From a checkpoint of a small transformer trained on Wikipedia.
Size: 4 heads of 64, 9.58M parameters.
Architecture: RMSNorm before each block, rotary positions, no biases in attention or MLP, untied embeddings.
Training: a variant of Muon for these matrices, 360M tokens.
Each number is 500 + 40 x the weight over its row's rms, rounded and kept within 0 to 999. Layers, rows and columns count from 0. Numbers have three digits each. The size before them is the row's rms in percent of the matrix's.

# layer 7 MLP up, 512x256, rms 0.0429, rows 96-167, columns 64-127
098:647429487548498516536445570479484489497522473498452486499513480520445518521545481468494466510537494541569496490516474473477505465423522483533494484512540470484468545530524511523564454498536532
102:512545532495499489519517486440569499501508511537438582520462483492531479545472542487455455497471542491465495512549502504523475500491513431539498559470427529515531481448544486454432460523430487
099:483475462516516462548469496454465429492398474472514562541528411478536453481528435536525496459507523462548480527482480436497478403436527532535468514476492461478481508578507546558493474480515541
100:529508494527530492431518533510536498490503532477448498495487499541536441545481458485510472621473560525501512491486451453515535507418416528526531522468535553561527519502525535477526500538551482
104:467481434523514497472567535507478560483548507488468473413483526524576533494456495546488486477565492429466470514514508439431499586447450472506482480457510473502451542549479517560549456417508529
106:523493468462473468507488490512491511536506450501462520608460530453441494526437558456564528528497491458555541498467517531494532531466526508457519462535446546513575574418479450449491456484501422
096:561540502469493452410445509467529499455536513499469407470511496505524510526498503536564495496461513509505520518500488519529439544542515482525498526439544555446482494465485481504453534547500562
102:528543510578539492509516522466438468528507468516476495516435533557463446496513549522532429510537533478518534488569521563494534480461501462424508493489444536514521549531471512556533480446455514
098:529491493493505536541527491467475497475509483546431467528558485450553484440394438471550525551521534427525558573513570505500483516524491550499525428464547434473502542540519451497480454576505577
102:467489488540499510494470467517422575550483448574469407473503536490558524497455541455507542512479464552553488512565493483527532498535512422521523491477521527502502500542435501489547475499475548
097:521527511473547428550493492470433479576449449608531450601533503488505532485482469502507479508486522538488411543442474490491508422440524559527549518434501468493488486410476484468479514524520487
102:542463460534559452552501495481396484486521505491496498512432481465551484521519514581562506508542523594466530518549512484488550529515485518514597494508545513469578537492552508482505578465507490
099:505487465506520483457537479530487522489518516520547475511491497456492427520492527520512522417541451570471493462466494559585488484502513524510603530507520428484527509442489460563549535495407531
094:448460468529431518524493485522457530503463436543512547542498433536507446534497517560510505510576472460518502509464463477475527463504478502522465482475482438455488509458565471380550528428457486
102:598458509509449542535437494486487484546433489534461569531526488588505550482482508518521539508549503557543503507528475532510463512462488514523438466418497475469537493526560410494482544521483496
095:533476472468450469484558527458445517560523547459464472521480440466558513469507459470572505537502491401490458488496519441488472559489474475444521516548464504536535454537506560512486482563504478
099:443446518406476456495472455534563466524514567521535485492495530533465450494452496538479549523526470542486443541404517536487501473524466538559441470482506522509543576496589461521481485510518448
101:462469545468539499440483471451497503513517557550473494511488549573532486502509538535531443474515494498520489503527513539530492442509539488438517532476477497492512491509503490481498560544447483
098:499585485508541452500506526560447484530438513514502519558510470499438511519489553475542533512501557433485431550490451533603551452489489528549545461468492474540474537522524489535532506430475562
097:506502477506489529514448528467540498448488450456456583475505499536475555518486473456493444520472530488486501489504514477527495486530461485459490476519489479517592446537456474530511534510459487
096:589515518575487452553523504507448581553508443472465516498421512468504489466509581543561462489491528420528581534517443510448460454577550524525513495516511495478505472521446448485442443538530487
100:505451480475489492521527485595499529491568577475430512485517484528495501491403572462505510508582518469427534536569503488493554528417532476463569500505384498514518481499510501479504413468502504
097:585495487577470529496461550482479532563538493515497544525522509513457483490489444552521496510530523476452554575437487493521449485511543540492476565481556534457567430507485510544545480536474505
098:550439496522495505528481539584461519534515469511461508490526588485400510599453545477498510543511501522478412508497603446514509546451579431471547478571480482467573575520492445509549557488530574
097:526465455527521491500567425502499526534514482473557458550459410483516510615494526499512477549479498442559495470479514568477542489487442489496428522502486476491514520551510564546451507506519539
105:455482535462478541561476475470505467483514520506510504453471482461558510523491539603508525527422491459500528433453547440494468539552490451537484541449477470543529471553508577444473512403503458
104:547537567601525514511630525543485527464521520461463515463512468495489548477555518453493537457484491546489551498516479529510442491485500514491503470491479516551458520588456547397463493504487434
100:455477595487491463518536483520468430507600551419616497531521447468483503500493522524460466544517524527485510568428434505531545479564409530526464514564512539551518511542502523488508464535480484
100:463471450548493475523504446528469387466490542515520528472462552547460468605450443480549509462461531512500447478445509491534525451465440529486477503527456512491520508517461482476508419494441512
098:497539510497569480534515515452425460527527527486534495454500501530481432475486509448484511528491500429404497492522471426518503484460534468443475500492556469517468486449446500532446507541454556
108:409528534525545560552529539625538489507556511508429490486539517468503480538526548444470480484503469528499536496447534449492511457432519529492523431453401542467576527495543438531563450472549504
100:492496502403459481486485570548508462426479486479572493485592464559520418537468519515473476520478460500514552514522484544522508577531470512490510482483527558423497534509545566515539455500489497
105:508521486524535527489485549420503506454524480477501515488446460527496437434547515517424490502487491490571472525512533501527513488504538551556497551438500475522518503499474535499516548535442579
101:532479454452519483550494537477548509450509524520521495507466476523520522459424578425528516479460413450585482438504467452564531586523500495485566534499493517478465487467476518438449454513495509
101:541553512459541479454572534458448455494494470478421520543544492480555503488464474483498418536507592455521441469452533508497530458444499462465503410498512489442495447495515517429424489490466479
103:532551458514575422466468465430464538467508509487468576524467528494473489442496393493544469504522540560536507441487505523461446467534509524506483528523531536530577448533547556578394551528524606
100:506584509502477484438566442480453515524519484513475502533532533534517464520502419517523505566499541488443463408559539572572513467546527525508491541502525576463469466520506508547520525550547482
097:411416407477603571413530558489504505508482525591461523520545519530503536531499554532523448500476447436523524460528472444514470574562423497525500429549511462378470539529513491501483478488505489
100:550535552443478503495570556469496482473495469476611547494472548476548416510517462458508516579499549543524531450529491517518522484480528483572438456469453470524433522505523462468479431521552464
103:530532490480540521484558542481539474543563461497550541494589525498500432584536486531487422523495521485490516620463491498567421527462547500543561611505504426490519489460515475465511478533414470
107:499423497474468500480516465519438482497507503476469532482473472484535542535480455531425548522476502466485526517587450507446456511549529474547522487446491456423580443507544523462521421515464436
094:491580432490522540527418461479465479510560506513461546522467494467498492473475553451457539501505547461554495529540580533412490542644504484541501565548575447516511486465613525499463528469495542
099:534525492510543538559518521413519553493469569542485524494446440442528583520450456418527442523546476408479511450487605456512500438548557543488508508557538491479599482573476562459454492509553507
104:470531495515491567486536496505469455453496560510468513490498521505520483495437488487506567512531433512507497549515495517518458476480518419541467491434509456459433568519533451514439491599452475
099:432486509520471524463545446534469495465546394448514496504494480491431586571493478497462542475579501439514467534597570482470540480535476502561431464484517521507543477512598522423443520560580484
093:483471532560533559409548542455475494534540463491498442494484534428464515416550511502525519452539573547537473524465540498510513481547459544505500524423559509471585545483522455506446482455492532
097:445499464553507412498504535540512511538509479580462494510488530513532458472453490477468456535537476555422500481495513544519419504546456524475431407438525520474520483472537490537545555489445489
091:499548452493538420462512474439498505518582500486524490511476504454325500453546508418498460498544489539506566486467555600469430503481484503473575548535509478450471461517490422502513562494456449
101:524523513547492537494496481570488547498474482504506572451542494450605528527496570445471496522481514548546489458515492434496493511494488559490531516466468441493488554459482519465507512501505525
100:506563565444446477464455445506471432518517450515495500490488473485452574440495458409430473531510566518561437537501446542478528479432482401455541525478515488525514494542600495509516526480472510
101:488508432542481550471583599536551545562471528586532531509510498544536495538449505553500483508458476505482512526464536538440527537500639442562486523563541468549504505512469481496429557514507459
100:512503561511475509524477537523475414505476469464522472487425473482477490434468433469494484570520488435468521468485477486450586552520428562508517451504501499535525487479487477556446520491437525
104:604484521496489508606475495506511428514483551537485542502509493489490461486380479498516495522542575450590556441537475538487487519473568466533568498547550521572512459516526472508480548466528539
101:443459540513507568440481576416460421470493476512507522480479514433440493502501548527526481462563491492533525456406462515386475560512530562474486504529488511413457462497558495481519557461477527
102:513517470474513505505495497489583592509480480547500436492524465575435458553508474479525481554443579518472462454485534501406547514550498528477540496527465545398557558492532506493479442494475518
097:505460520486555449484518474568434535568494508530462527505575464513557520478436518522538508487485501499563487579541473541566396518454566499467458527465518467511465513458524494515461537566426520
102:518500505527480524507519421507526513453598449537553562494537480505501441470484519563418424497441500496415496515476533559499468451550454565486402536472500464521472476558523563554455500469449507
098:537533494498432484551523453513525404523455508469519469471527508508542455539457515506496453471559501558483489495485534478442521453528537479582433423554430433572536505491496554576436448458534469
098:472521491475466541427550493467568493529479567523464493473493528470497473547555489509460534521432495488436542418557477490479452372579515508544492520472514485529465529467459524518500452515493504
102:480496483487505434522541479529496474487526552530472502498549528466564540511463503433508547489489491463491512582528479510547487468474448446572505496458505533440518505482518549514426448478516452
105:581564501483437469460492472479493576503493595504547448511515508531514465494482527490522546443513507502477488481471504505565389514505474541638543463560420545475451526477503439460525515446513446
101:475498462503517486529444501507528507455539486500535463441496499515468579453527494441496538457509456518507514512393515526451519493513518502530476472509553536527493529481436466472549417501469537
101:499498525458463471537585524497492455499473567479466494545502580487434485517530474476517552533601593464472507487511528519524434470527559476501536478490425484530512532504520467562453510541497504
094:482485492496477529411466451492494501486455513494453412537480510463564495546526499556511475521505490512499460519479439493475538521513461446474517595475541464486482479519483419493554495492511501
097:553487598532464487545544488512489450482481459435439505490548517461580477486390421517481481524510504553535488468504540495479502469441500536475544495448432615475497491553404491497525531479561516
099:485545527518538476540481546498568499477561519469466521461583521447564473511474476536489536552553480536525444487538433452503477507457477518477562566461481544489481495481463498463426483439485496
103:426522542540506507508558471554471410460511570505510491498475443493540524495542487424520465433502514492551584496489490430487502548490570511446452520473513470478495460526451415519483422540437457
098:532512486530528437534478429470524394497506452466500539565475518459490521446416509554484411463493536445515515437511526518551515494525513530556566532460507559455516526505532474473491512491485606
099:454484542540514448468513520558463484528501593453503494440424477469546436517439482486524462483587546404541460532503504499538466524479529441494512538437490449582456497466447541504413530509437535
094:545503494503536501453544574437488467562522518520560514438507561415600454508489486560429515499487476511505473479543479441528480471418427489485462515476448457453510475518449463444476495472519520
090:493541490506540487465567526604457514476434428466489550511478493529518517396518465496526537571527491464562519503480477545479488538499522482417521489530561447522469531547507496487538529444508547
097:430503482509489473553463497485555519577469452558512477483538538544543524504517476492574483490504451499431565479512427493502517470527522494509519488528465435498514491450570512496517488517464491
# layer 7 MLP down (transposed), 512x256, rms 0.0429, rows 96-166, columns 64-127
097:506508561459461459498529452610528510454527477470572473511537512432523436447537553566425494501565540514466490509485466485448486540482478480545450527470489518543536577567528531533473486491531532
103:498580492496466449527424469465533531507572511511475511467530464465514464486490489521472493456534502479428455493588501529540456440449623480532529528503494458553560490467450487523526456489439465
101:519516481484477393515469471537470521485508488523470552502438480485469504482461415467489503506415462451488499546524462488512456520538441457561590463528485387476497477494510523570503449563501459
101:486509437455446602513507500513508447461514449498507456542538477485434440503524540578457482503496517545535537510500422489487561494447478454490464513539528495519469475446455509509476460505574511
100:466504510464531452438518487465502446457526549451476518508489573516481490465528492476504443524497528434540546517466488485477473513454476511452480522505480506583471540462442585598497490495462547
104:461494437559455497479539500523515512509447499536513549466533509485544489492491563548494487498586456480533574513501571581528559552442543493476485476462510484502548512483501458514496530448496513
095:515567493446484463545530547621463482499541580486485536577547351479556580386473486522550563548535541518504495517416488539482451549528509565527499499449507534455465451494512509438503523553493508
100:503472454482529549595460527489513544506455475518636499463520489567535461501516425518476512566440473476441488545526525499464435461462489475531555503510468479470488431489508479529500525435446451
100:526566500426465463520540596422435539469517466583552476514508548512424542560459498512537554478510475491535470518498492627543521482502570566516479526463455432468510462469454505486566511603537526
100:513492465521562537524482488521423499494496460543499418553496532487494456517440432493566493504513452509557503558432485506544485525558491472540476508535482539504482521582477556439469454474547577
097:472531551487463516470509520550499520473495473491485558532554509523494508509444565556533501437539568544511526501448501474566518470537554452513461541546514414509509401532526525537523496475515522
102:546506500367442481499552486493467490525527472512495463505545458472496528509491508487514540520556478483473560463481483470549472469568475480419518497597526483497525530513470529558561447507515507
099:463534503499561472444444467485490441529516542549485558501512495529523441476622497464514505455455500520456498558530532489601559489474517531474508513548521518462535500540565494485521438499499444
101:456504561594455479458497538514432524575433492544469531452472536511482538445553506522571571462479504577521434490533463550454551525442438545520491533465465460432495487499466461541552549514466505
098:556540455587594426526549487542542536468495532472462503520582473460460515463544530471518549545486546520554463529476498481524501539470490538459455470456441512452550464464565496416528431516530577
093:490454461510488489487517492557554519428469497552532435499480503465475541497555561501469491479535520470432541533532524616503494472532523542485552459474489472442465460524544453460434420471440536
103:512481441541483477509483449499435524529483467431452567531529508508451581434525535531547549405498525578490394536507451453499508441497521534491501484477556537522508461579478532511445498509483481
104:556473485507492517481510441457591501506480475473431475456507514486507534441558448564500426542488535541543411521467547587468492452469640486462494524478523474443519511480543535509519488524529561
097:576529544485475500498474466521521441466501531545512492573485551505481466507521493543466474539499471529470428531540555528494535471539557572482481440407507507493490475465461528395515507487428492
100:502477483482487497501451535443484470522519453515539446489459522455525476541474453506495548443529490534500513528575442482577449547401559498444498530539439540556503459518459577525500436464561464
097:482477468574526482467459525506557457431577506508524557501513476472474477471445527521501471509420474514525556470428525477515532484559460518516504547537502529488505484437538493485586553514506467
101:485484494494548474519538497422405505391513497486535409464485501531411510489531592469501553536543463421474454501528420448521507525514456462477480548490556549451538539449457479491520516540504460
096:487421485521526554458534496473534445525467488475529466505516381492497399582469475504498518528516462460480483617566500534435496524499506484478554514507557447602436480480533497475531507439433521
100:440503523487538548466481565411540465448469501430465495526415506488487505471507466410491531467465480438456554449441512582517496518470507518460485452513448469522441429489509512523477489470569508
097:392522506532484405458496479493492460462508480500454512513440529495454523474495439457470439514526544421514521486528501493492440486462523488532477591431466480538538427499528462501527552438468504
102:565550451512450504502482495516535564500529456535516494490445501490502537479511494547374408577480544457582537573495520476497541588551494514507481434498484396533495520532459436485489421483519516
104:491563520536484473524500489545557530544512510501496506498560550482527537455473510474548529509486398514448438465576462500487522515493540438427494461500518557530488464527527514478537513490531418
100:523537509455518495518437514488529466519537497453506525471505502512479496476479509466472510444478576476481543544532593406475526544527503500499447478516504435505528581540429500555460392512513465
099:476528499499510443567489497554480532521490560498463484483492433514476561548433423541464475527421514484500391504478504512512444539515458521525518505447531436488518481449458458503535436510513478
101:462522528485519480514536519485470584495494497509504520480466567494485481429517485516473493479526551476481492401479479449554504442523528496486448548416453428574462483487491494504448503546471524
105:542507466584520586453543535489544471479555484482479457510520483467511566467456484509547527529513498502533477494517495499493518557517501525440464489489514540467452525505558506477512490497522528
099:558491459471582509539499539420446425471448446504547518485429475509494483455556487478478415459488502506471576530484507496526517488487504435521530465471521539362514527471491568503488469506518479
104:537488487462514582494463552560483500506429517451433569581530493525563499553527501530495500517540498594506536452498538506601534529430487513472541550456536527546524425527507472529576502589496554
099:513409554477515463481534455461490465507466453515496431588535565459462527537519493529558519472468496478484565421535482446490540507528526469438506555463553514548574456530529478525506447458502572
097:454518581397398514443520486465464449575506474507504529495463471554543579557523539495519536448530558542513491485490464458532462494529500479531402553528499486560442500505452478532500471524522476
106:559505504514487473569464448546492613483545495538533534488503537556520505496480513505487508471502483542573477496572462575487502495529527496545438486489508447436472526437490505488461507569487570
102:471505471479494564575473387460476457522557484432462510543493400500476544455542448480476476535491541431496485482545534535511516469558494488518471508569397530442412528519482536465510409502464509
098:428460439423459546516457535541546480463474475532444421531541490536477470523472530496490473496523493558426411558496474522451471551502468478529525500488455474522438530526493457508482480508508480
095:544501534456518474460460515498515528493564527494547463523494425450557564504576530486470513420543461483445453541488562484420495551532509531612543540489525547522506527534482500512455560499506413
103:497488520532551506452451457465465499475539529554550516511487465484498481457542469500467532508507482515551559536426506561472486452496469435573509495594482497483564473469507453532542454443486509
107:516470544461450582491495458475474504475488457520478529516524492523541432498519494527481577535497432456514594506552529475518485470544510557469477495444480478429526467559496494489446527476503379
096:503511465503491490478510455491515524589545457490527426494473532448533490455458528447527518548446506554486486442547514472561477520505469558506543554553521504433481534496464516487525453471575516
100:473468441574432461455449558501541542496491494577465450464518495446559498406466540524469504471466566498462418531545482565511492440552527506450492482521505466462481510498460585489493569502508554
101:557491489477436534517522470481491486450488539498540546476520467463505470449478540522458516539499476527410525540582447538403467346425462415479491511466427436454504453566488507461429476531526453
102:439510550454538534547515485482477510481523509530498391557481480552500480479441534489434452494458506549524521523540492477529504489492545511516528501509472541454464498456533512497441411472584552
094:524472546535442468504436505462423482433521501573518555488479481465446474465495528484496495520546527439525436479517522458545495487481453498557466547471468474528491463481488534543461510439457489
101:425535517434482542499466542486475488520460505598576366416437548451490494506434503527418507540453522522414510542503483511426476428473495497502552449483561562497573512501510534474482424558461571
095:491513466555552488484438551493494460447420457534508492438459561463513505434526505450531523526519516496455493574439542471456565489477563495496581497474498585449508488476499469479565506510510468
103:375506468473506459522517465531552503501494529509434512491482445506528525523450522458434444521514488489488597547459474520517449482520512536473449466477506530511530516491439484526425492533513487
101:484538458458530457525552544480466502443553504526457559522447556501492516461454535487405534446504503547525540481467415423509409604480543537475496533501582463459507529526529463541592507476472443
105:525493453436451508427527495514523497497513497496523389411495531470530459486530467516469499501479534479479458506572474562458467467517467490496488559531463453495498479480451464545520590494515472
101:456488535545437550516507545486470600470475481508486489503493504519445488515531498526431548447515594503514492515464488439438462508505547479492469489468509499441509500498511446480482418482499454
102:547550500473493482456515501582480542536392457448540496519476514507459464452523501440474460499439515499477464451535481499475525504475478496403469509422492516574534485495465475482413512442465503
103:533446432461437529527480523615562477533574534544554515523438506558514483571506531486532541503562459529487544410457458408511535489505452544447521485462472507489517457481491489469547537475530469
100:472504492489524510488464541536518509501550528494507522537526489521565506529570494506404494531482537504533482520530499549457468450479448513484494474465479504497459414548458507494493472472537520
099:497498442538492535538521506440424505493504577540547447472530452513497525577537465472484477439444519509536467469397473531522523463461443445609446422529508504509505555459443484522473463496531472
098:509433514486363503519567534550558537460525520506455510542512582536511517518491529531551513472541560559559540483512507472405482468540506488472524553526554528449524489566544477472512440502543475
097:524531549526489530458455403467471495597520454463466501483536516497500502535440509526499527415560451500487437499546483403440523554499579531519530531509533491563557522469579536539438495533513562
100:373514559574497494508537491510401457583504417521514463528484542485469559503556523534514423485469512421500514468487491431576542474531468461522486537502534478501471526497514507530584481483485517
103:526481480483510482444439516544468533470506532503555422497494428438543566487583431543497551437472454517486494464535464584492520462571495466488528473543423498514481511477544514518515498436519424
104:546437459575538506497502484508516537461485491466429530510516578511491527462471538469559552492466475506377462583460523562496473460530481469549458491539526476527502488609467475392521588548451471
104:489503498460447513504491569442473455501540482495561506434486497507542436522416548526501466503496515496503497484573530466397460488618512463490499496527576469478516541546522523517530441514477450
101:547581504472432535434511563543429508487490548555528508438497515559399507535468494503477551537472509460527469499504471497544497476439491559408531431525572456474486453468531535538532536461518492
093:500455476519476527538507514455541519506494507510564518410480503540504483497438585515473525532511550526446479513552441461485510539525541533521442538445476559490518479472526500450477503493459491
095:483557479467492590506443466544520469473509485481437574511522528501506560490490507533473481520445527568470453451556495512470530460528497514557553440489548493471558495495542528462504457564506494
100:547468548545529567527440468486551569465496534492595539471494482555488481446585452511539512538493537540492474477439491493446530515396466492599505550483512476492427495439520447376559485495466507
104:502542463538446494441472515496486609443467441538484482479502527492557523479457507445541476521452575493506521434568451510506459497500524563523544508454485492532484517511495470522490400456491464
100:438502459496521432488514482537501502527570484460521458539482527492454424462437470466484495497490464464474575479553484467510479513467610565535505482500513584460546542482475535507529506486529546
098:522451458511550479494522517515481457507539483503434464480460508534494463560552472441554524520477471471385452466420435470485463458456566538512530438477517583476499474492486597497471452567401551
098:428522441451603513471504474401440514454554478480555513553391445529531487490523508513494506483469482501466497420512465512456551571526535534522435527461481575462529496518505471496479470515457547
089:508543506552492498569443510545442513449513494508447535425523490462554447524498488484524484433512475475508571537538484509439497503444464476501549524469468521532500544523474506450553511508490513
# layer 7 MLP gate, 512x256, rms 0.0428, rows 97-167, columns 64-127
102:486593516536581559425500511490447521435430456440514436518494507517461463466456469527468524512568562489475518531471482492499546427484447499469477509533458532480498519536531506555550534417435453
108:515487598565500513489471464478519526499528477511454530529485518439418550545461571535536484422586470499465491438391510507488497483499478494613509436521543505471448498506521520467498538478522480
096:510544477447596511534549545488400504500488524588482490538529522512491448534550521407490442457479464461527503517539460509502508482493479511555495496494483477550523423519510509512505496513477521
101:501543480484457493490446573469527502491472528465535549532505492528508474564498520473473515608514559450453457475460440430454528523471457545478468507527558520511428544529512520500430480553572503
106:543564508560562411545525503469478513453468463488550497542378528469468488552452463549497487483468512540526499406467451477512516507471461585538459482447510540553467483476499473494460540519504490
093:482531535494528508491549435493491456586495505432513542513519580478472488508559585510444479465523519478454465483512552538456495479456489491445444530523534539511568468566514476576470523454489485
106:421544530415458542487545527498527557501555546612489507562532567504523506480480496413422453454482445535495439512507513496471518519512514526523494509545554482535512540555486480542528518597525563
101:479473487577499540445529456559496479479468531462571455442505509465488540416457515551545510464490496484461583504500451540499457465547492463455524504482449543498497432527472493537513505426437485
102:466494525479477488466498509497511457375540463526575523492467502522479372540520473466529541461423504529490513478426437505516524433471512544474520473482450456496544482519547438508577524465494458
093:396537384542509558484482495524500464531511541436545509532419487494526504507426497535428588520473556534468520497463482480476484513488539460476545540544538462530461531527523481520534489534437560
101:528505504542581492459487494405483457512522564474446456483476455528462502501529490486438481518551427478485490453477522556477600501499436477536549501506435525524538523500583409476516563503552553
099:472505398515513464558557533443518516471479519440399521568519421481450514528496451529469478567492579432435483496555505492522494487464496502543396512527522517477473491549455494496579578463553544
096:473465528544477578530443432494509526479425455513583541461533504521484437480468574535549534442488484596564539531496505502538536488481483504491427439492529503507494511499514479445549570479485508
099:497532488583500515528470459526441556436472499476457594482451443407515555498455508507460458508555487496495518464455478504468507578524489458469512477470380489606401491521470490531528466514462543
092:511578460554505491449459492552475548510419478503501491449466440501505493526559483491467480517535470537537514541471452441454487449478519557499482448530492510429521489550539524488560468545537496
105:497440460449484473510568485471487498523541594584512460504490553495498495541541447538461524543544570549439490541501516584480532472445427472515448471488472499524497508498438457563537447568515529
106:516536550431491505520461506435504548471507471476562451488529450503403482504483469550515543536459571467513572506543476461479479521534456459562546528543492454501490469567536480569507482523512458
098:567452518421476458528540484477472487556520524564555570538580514515544527544482504452460485506497531575498486475547479511486500599496536466497440503516505556513565496452537485540524451539495467
099:529471509503568517445470507502549560452510524482537547434450536523450431545476446556518592501492496489544545500498592552515469461483511525431504585528483555511484459499536520433516465508449474
098:534568476532448482436501507471483507473542474472502474503586504551506508587463495594556425537495539501503508495452515485433469477520507504484579460538449469454500551455428492447463430530587475
102:558540513497501480424481485475509558483444521488478534455508455516447527436524535474461514546504468439525516461504438503496501585491556491535437520560563484543539520544570456502523465560544410
101:500575545642506523431487515571497499535479517518545537535510440522514511474505503506485492518536494453406552457443494453548453491490522502493428543507535476482516550579522481535528524495474528
100:530489517529554497508449516522513475549494461588447486478497444453527533399483540430501541429426482629532548476457580465535532510552513543510535498549494447575502591444481434459473468520458543
095:479537474446545564482450510518551484467553527453537543471488524427535474469474479436516533428487532519451469562475441542507463487479584501485568435564575555524469505559581573525510490461471453
105:518524498519508435492436489437446412479491531468505496485525519526462447514478545490530513542533528558469474485528547522477563546532485526532490441517456487534403501475515516538474529504552438
101:527577535495458536524465434438527540487513484547501498507443602507493549465459510454521509504510483551418443491489502505511518544496476526563475518413449438558515514574509424467605477537562531
102:522550541492396496449463423430496522540459512406510466499516515488542440456475444451429464477468509508518501481543511463491533522528540528475460534525543482484483464488525495539511504460553574
085:575534514524542534526473496576511614601563515488460450543526432490523580379468538507437504520478507469508516556544464562524441521560532507529497565490472495524529474532476491503504538526534484
096:455538532534475541498492484513503475478485551490446451514439441554492486418499585491497430572490605521460483485497524446506516486468453478575565532522513525493465484454511511517530461463533479
100:425532489449474565511554459581515534493553487531461482512570466512492513469459493488427432544517512483517532466529547491488497503496500504544462528419499485460502516490619474517567501536463525
103:517512503449488493463473453497558517423495453466508560535467488468516508478542481451494463520511449540552452455456510536487459485427514542471554463533537545459508470491493562542492527526479480
101:503554580554555491456413566433502573475547525495459440478524508560420460537489469487517446528569491507481461505523470506501545434499489561507465477528556490458489473536450399463495538462475497
103:519508464504495519567455574440507492490479506436571430453545516479438538483439535504488497457507518544566552443537526510498509411562501543498540473505439496529501466501459512560505528507521464
101:443570528469445447490562467477479440523552518490484454529479487515483505503490553485451510441481483545457452549500448472456483538441492545513489443506528528485485493459491447526538511567457509
105:493552515481440563491472498529539554476506483532534379498414479591521506477463567520412469546412508539464483550526469487518537538547467496501448486440480534401435559521536509476476457544488492
100:500494459536549454501510522510536438500537560506451518522501499511505454482505486555478543536520506507511464526561525506501519521492529573502519550512506522565522464535538525554572555566514545
099:448589522457502575503508501466485566500492530564438519569394526494481547455504468535525500426526469460465514484541497522527535544476538467473572472509453507498430542564450459515522495391502470
097:485528508512557509471495514503511514500543487464492490478485505492446489459583536434508474520560522605429553513568494519475449514514491502515513501566498508517486500532543509474511511519507463
107:541445544500512491531552517486550512556527490527501528524510491465542434495462517539546529466526474502529572564498468582480506471525528505527559485524478435503566499479560486623459521459515505
104:490521526554505434498566461470492609488481457558468509529522499562398454481508454528477487494463565493480496499531459508513569528532455454510480483502478482448417530412579475558537533464545433
097:558526473495490598391504500512563535479524492488492516458513444519487447511493466494466480540511518490478559470498554522476508454476497521495471474489425537474508490512504495535465496450522469
098:487506568519479520474540497501481427489425480442461473495420517422492509494500496508501457488466482489495530497458455554500452484414559513559530483461555442482540557519529504493575520467535489
091:488479503494488525540433457515513546500490503513520433511513511565516524412473587463495502529516489473432438495477500457520501529514513483546503500516486475526549461473460514469540532493454481
102:489550486476393398476493546524469466497515556521515566557501505517541463489539480533514504511507489446471472421482490479517487485537520529521555457529552525513536426569522538523599533497470504
097:467519441489562569511419416539527510548488547529448518489502504546552534484504519492508480538437489474433582506481516421479530464508566563431458517426479489501507514516491477520501495532464373
098:469468431506517494376522498480499451533509544563564492482481526523501435473453515465452501432489478543424582501479469464426497500553517486449529494439497533500507513536520533439497518530509511
095:498495460439482506472502494507445577546491561525494489537528453556456472529481440537487466498512502590548542533484508592497509474549477430558523485465490515472495526454507561468484543445528464
103:466495516542495569474431476517479486608505578492456473474472497512423485531502490458521462497486465480453454466542518523511446490438429480471511395509499434428527481530499464595523520489501460
101:492491529469500517438496509473569495581498548561443507565515512455525475497444505458487487460510537521482442499515478502493491517537494453541507516569496493528465390453483494497471546509493526
099:558538450572490523477515586553492507503478525532462481520523514506597552548383538465579502511473551494525535502489501428535505507507459493416540449469510476501521496473548474497497452551531457
098:519495504457432546520525563473529491519422456537527525559562515450517558512537517568555520420521529493513466561498519558469453534499467548449477455487450541524539467514469540513491551524512484
102:468487452494473549488522435448541491555526562447468423595457507470497468563507480468492483501519464468476481527585440431499501435511542518491564481499498480542486421550643518475552530485489454
102:488478492468507514475516579490461487479547525546602509429530515513514488526493450535530453484466462486489446536451426513489484504503472540516473542526513486487518479474500482507485459447522432
103:550502485454527497562492559500499482546530497475506464512478523554499547528440540526470453499538496555470589591483575385478505460522547492455462538454532505431503504396435516490523506461542527
096:469485477421523506480514507489499492502535422522460503476536467482450479475514505467431523526519500470468453458561517500490544474554429541498551492547528493546504552509466514520452462566496426
102:449538523517474510540520492487461490461553463455478430520567469469543536577459476512522512536523511478582571496476431513432507543537562400569530458462616498497523505552518477530496456501477454
102:480459489533507504520454512458548509551518480424521530438499531400492491581505588528526522503447524535372410478490552500489505432524531466562510415487516485403500491489477481478525495500480444
098:489522467483550515560529525512491530503472498488515498554506556523510474490537533487492550535523483530464470505508481464451552513537531476404487495541428533531544538497489407579467490505493459
104:441527471546487490492480520498527510479403499503575443480544454437520530507514446511448544578511524446503513494486448501514464523514525399485522484492489437549523449529549510498534557542486531
103:474465484521526495592514519492497528495452447476499464512557523481533428527536512470546477445536492577442518502471488456585459449511470570534480518540489493498487548520491566451592562453419458
096:521544474528496481513596536489477499513541488506503518468534382513543532521556548475600475505457471488506524469523547458525493532491481484506477495499476499479475469495562496497546520503412473
101:428500502543522540535511415516500512495468524477446452502497551537526522512474590552553536386541476483508506528498521519480497464587434512492512491454504527495462447507517567524472441536554517
091:490473459540474552513568487487488523576533525560515508508490522544511506585508516496498418562583469475452497489451476496553436461511510490513409495496554505539464535486553511426448556495535541
097:488507522541445475440586474465489552477453489569502475420474531523430499443552540479523407552511536446425489523497489420538552497550533568535484464478453411540459486541541520512466532515510503
097:502620497460552475473409434468553506507461496465541490469464559547497494554486491505544435519502513491413516443471571436479484474492519409580485527536500610552491501534438515522510467494531503
104:513506496533542450441531435512502535540477444565531462441433501521518483491452514476571469511506477521526548514458479513483502499426507477480481558530529457524495562515463482469457451477540454
098:470568501506473574486389561528575499479489482507536498523484548451475538469552537514546411529509506505470534563479504543450475493428597444549484463530604485507542556500480522494519529504463507
101:452519553558456526488549454515521474468514507544465451522495495538463550482512515464451448496528555485440477513477486479605532513547512558473446432515511467457512538490619490543566513530506497
099:454535456420482452488550527552535448465509550501546543520504468473579490558464478564492449480466526508452523401517528495504577585515467436566545576462477538530517449477497533502458469463472483
089:521572521544513513485491449498570527514489570437457548493454413514492511480500500475464580440442590528514515503480444500494516558499485458542487492478617543484491520501506523486515458487448533
099:579535525547505482487504481484517439474428524467482581598535467567486475467595509439511487464514613565480523558510420509500548455500487615485524501594597543538522521588430519504581558481557516